{"n_head": 2, "head_dim": 32, "d_mlp": 256, "vocab_size": 8192, "norm": "layernorm", "init_std_o": 0.0837, "optimizer": "soap_variant", "grad_clip": 1.0, "warmup_steps": 200, "schedule": "wsd", "final_lr_fraction": 0.0, "doc_mask": true, "steps": 3653}
Each number is 128 + 24 x the weight over its row's rms, rounded and kept within 0 to 255. Layers, rows and columns count from 0. Numbers have three digits each. The size before them is the row's rms in percent of the matrix's.

# down: layer 2 MLP down (transposed), 256x64, rms 0.0957, rows 14-50, columns 32-63
# up: layer 2 MLP up, 256x64, rms 0.0965, rows 15-50, columns 32-63
down14 077:093166119155166126143115099094161163121124101141163126133094132157104116164125147108084148115140
up15 127:086134127105140108144108163126123123119105113082075096123147128109151103106139134127137135139103
down15 139:119139087124136112137128144153145107117148107107083117144159125103170121095121172123137136133130
up16 111:132111134085115102142128116077148108163129119106127149141148123125085137151122124115085139120107
down16 099:091157079148135119105155081110110133094125123174100140143085116133138123119158153184121161138112
up17 102:133091127103131173128112130114117133116133116133120070133128089129140133141087107066131095122103
down17 098:099120124138115116129125102157133071114149120123122136119107128108101145127114099125151114100106
up18 090:152092168167137162126158158206114134125144144106141155104165130104139114102136172111169124146154
down18 083:097116105076116108145079108146113137145127105101112139176100106140141089104147115168115117120143
up19 096:121130146122095133146122148108127108110152134158114113149090108072108127113064092097146153142134
down19 097:154107101148137126130158128120163151160138135090142123122129150139146176161159129140091119130117
up20 083:085131111104123117101093168126146161113150105102122085149167136144126086152110120106118116117162
down20 076:142105132137115127110137117137109107132126056151099163108160133173129153115103117145129142139142
up21 100:127146113161145137164154090110167096138102127150121101132167127118129147129116165103121117127179
down21 106:114130128126131121154152112132144089145126134147113110158116135159108168123105111150101155096119
up22 092:115118155150166181111153154122083092131140094177120119108091115118137133131130145101115162126123
down22 075:145155169112106096173111127166120133159138118074129128156158099141128091088094099092136059133114
up23 084:157145125098147152139096182080088109110135115136063111127135096115141110106122146102099138106143
down23 093:123137121140121130125099118136112094117114088208122177131124119109125168109124129128107113106061
up24 108:097140185129147155126135128146115096151147122171152144113109119143116133117118129186174133175101
down24 113:136124084114140103160115139118154094084146179126120100107130133147202128069129151146104120118115
up25 092:123121158084120109123132170121107133128107134157101104118120125129133095173130166100137121090140
down25 100:136146117114124107109116122131117107141137124152148121146144134126134132070114106185138149169114
up26 081:126134163141124137145113130177134141119102112125155173084078190119118104139119149132104109143100
down26 078:155136136134100150102117145128099136128118141067172125166141083141155163158136115130112119105148
up27 090:153154133127118134112121154148114118166131146121160107132142159088105134117144110144158136159118
down27 090:129167128123146144179125172122145124107086161080153115112142138179162142116111116153151131122133
up28 111:130115144131123123137164139117151122096113122149138119068129135143123080137087136114172134186141
down28 101:177133155157135136113111094124126166124113147101179124164113089142160130167129109125118117112120
up29 095:099149111112104120097115133086105141138134110114140160171151124124106121113110105129145126093116
down29 070:124143086138133137079145136081101160129120129117131124148125137142112149111109110155099139135122
up30 107:120121139113125141121160140147089133141136095126116114135185097086124130136154105144119176089134
down30 106:113138101128137134115135169120084151128139120100139126116153130143145145104155112120071125090128
up31 090:142132116113141084140140154091099113101127092103117130132183146127144112132146149119156119118110
down31 100:124134103108123126149108167070114111105165158088112145120171109094139107117145128121152109118140
up32 099:179110148111160132149124153156154153084104137113133112122131167090131117115133139120083080114118
down32 084:129152150096146117142104155170137149150123145113102120167123127160156125144142114104155155157145
up33 090:129141126112128119121122160179151117125121125140110150130126119137118115200129116097166149098095
down33 104:150133085151073128139161112105119101115094146098143123120090153147135120055093114120126110136099
up34 110:080146129117115149125151135128095106130143108150113101143073089114129126130125102065101114106124
down34 107:120139144160158167109136148106097134136174152125133125178148130102141177120127105113091132112151
up35 103:082151148132134164132141151180112113139179145145104098161148124125141116097144121096160164168143
down35 119:134118146100122131129137171127114124140142163125122158105128165102135146093149120130146146187142
up36 100:085135133084120135123127092117142116098122128132078086155102118083107138117120150114075088096170
down36 084:151098126156140162125127170177144138123118123120114087101121116096154095094131121153132128143143
up37 082:130123175129153186080133110126160097108085123127121095111136149119113141104139124141120131146153
down37 065:109151170137145182170136105109158091122117126150136129098112134103160172158113140113134102122078
up38 104:129123115110113161157134124116111085112113147172116090119112107110130126111107144123120164114109
down38 101:128083139165115136174127114142108130124123166114119115110094101135121144071130160155097124154130
up39 093:170098104122124092151116130165141134119149102125121110108166098170140133122143107119117114158107
down39 094:124148115122097104124176152085146108121074163127148101103123117124129123092119141107088119157164
up40 105:113112163136122138153086135134149167124171123176113114101135116092143104136174097177112062142120
down40 104:128160124144109125167155129169140144104162127127091125086156117156136162128080114118100155132159
up41 126:074139119083108124190141091144158134129134127084144135184093112070088133116116121113148168109131
down41 119:100176127098092142136124146115112126115095114111108095146104102143150162127092141116124134096193
up42 103:148145169130119154184120123158087156157075121104156095143103134150145148159124152120127143156137
down42 096:130122163141144121085089124126181096153130132127144186135174159109161142148134146174145152137118
up43 101:165086109168129090141139097130138128137152123152114113104140077169166142139128123128115163129148
down43 098:090158136125076131074143122163123128151109145092119116170121151160053086114162132113139091127141
up44 119:104118164109126160134127136128096117113079153161108139099116133142113094150134115179123159151105
down44 106:128100116123099124147107156140093134145071135132158109166118118093155104119161091119133107124120
up45 100:141181139140167109114153152134111152065129141150103130120157147105154168139120125125129162117132
down45 108:119118132134117105079104148126120156125121133121102121146132096094149128154126099114173152186137
up46 132:162125126138137120104136145152152106111112085134147133110167133077144134157178160132062136073082
down46 119:148144176156146140137130142145124118052080136148118130067130136166167143178139124148127156114078
up47 097:148124115151129123134096155180100139129166133141101132109127162111148126156151097147129159128090
down47 103:137113110129117125143095110135185146170127122059116106121140126132107114105117105128110139126125
up48 100:137106092105137153187171167097132084104103136160120097114144144163165125126110116136137091127113
down48 106:134098188132134109115109110174141145131103129140127136123128106146111133132103110147167136162154
up49 084:101164122146114139135071120135088140168140152059136149141122139114107155122189122135137132108105
down49 092:165182144148145111162111146158167119150142160100135145136162100152129131148117055148139110097135
up50 136:092132147119091131143107118132132124113124163101134134089106141115129119154116132112147117102131
down50 141:118113173132131165115105111120118082106151131117102140135122119097122133137143094148097136157140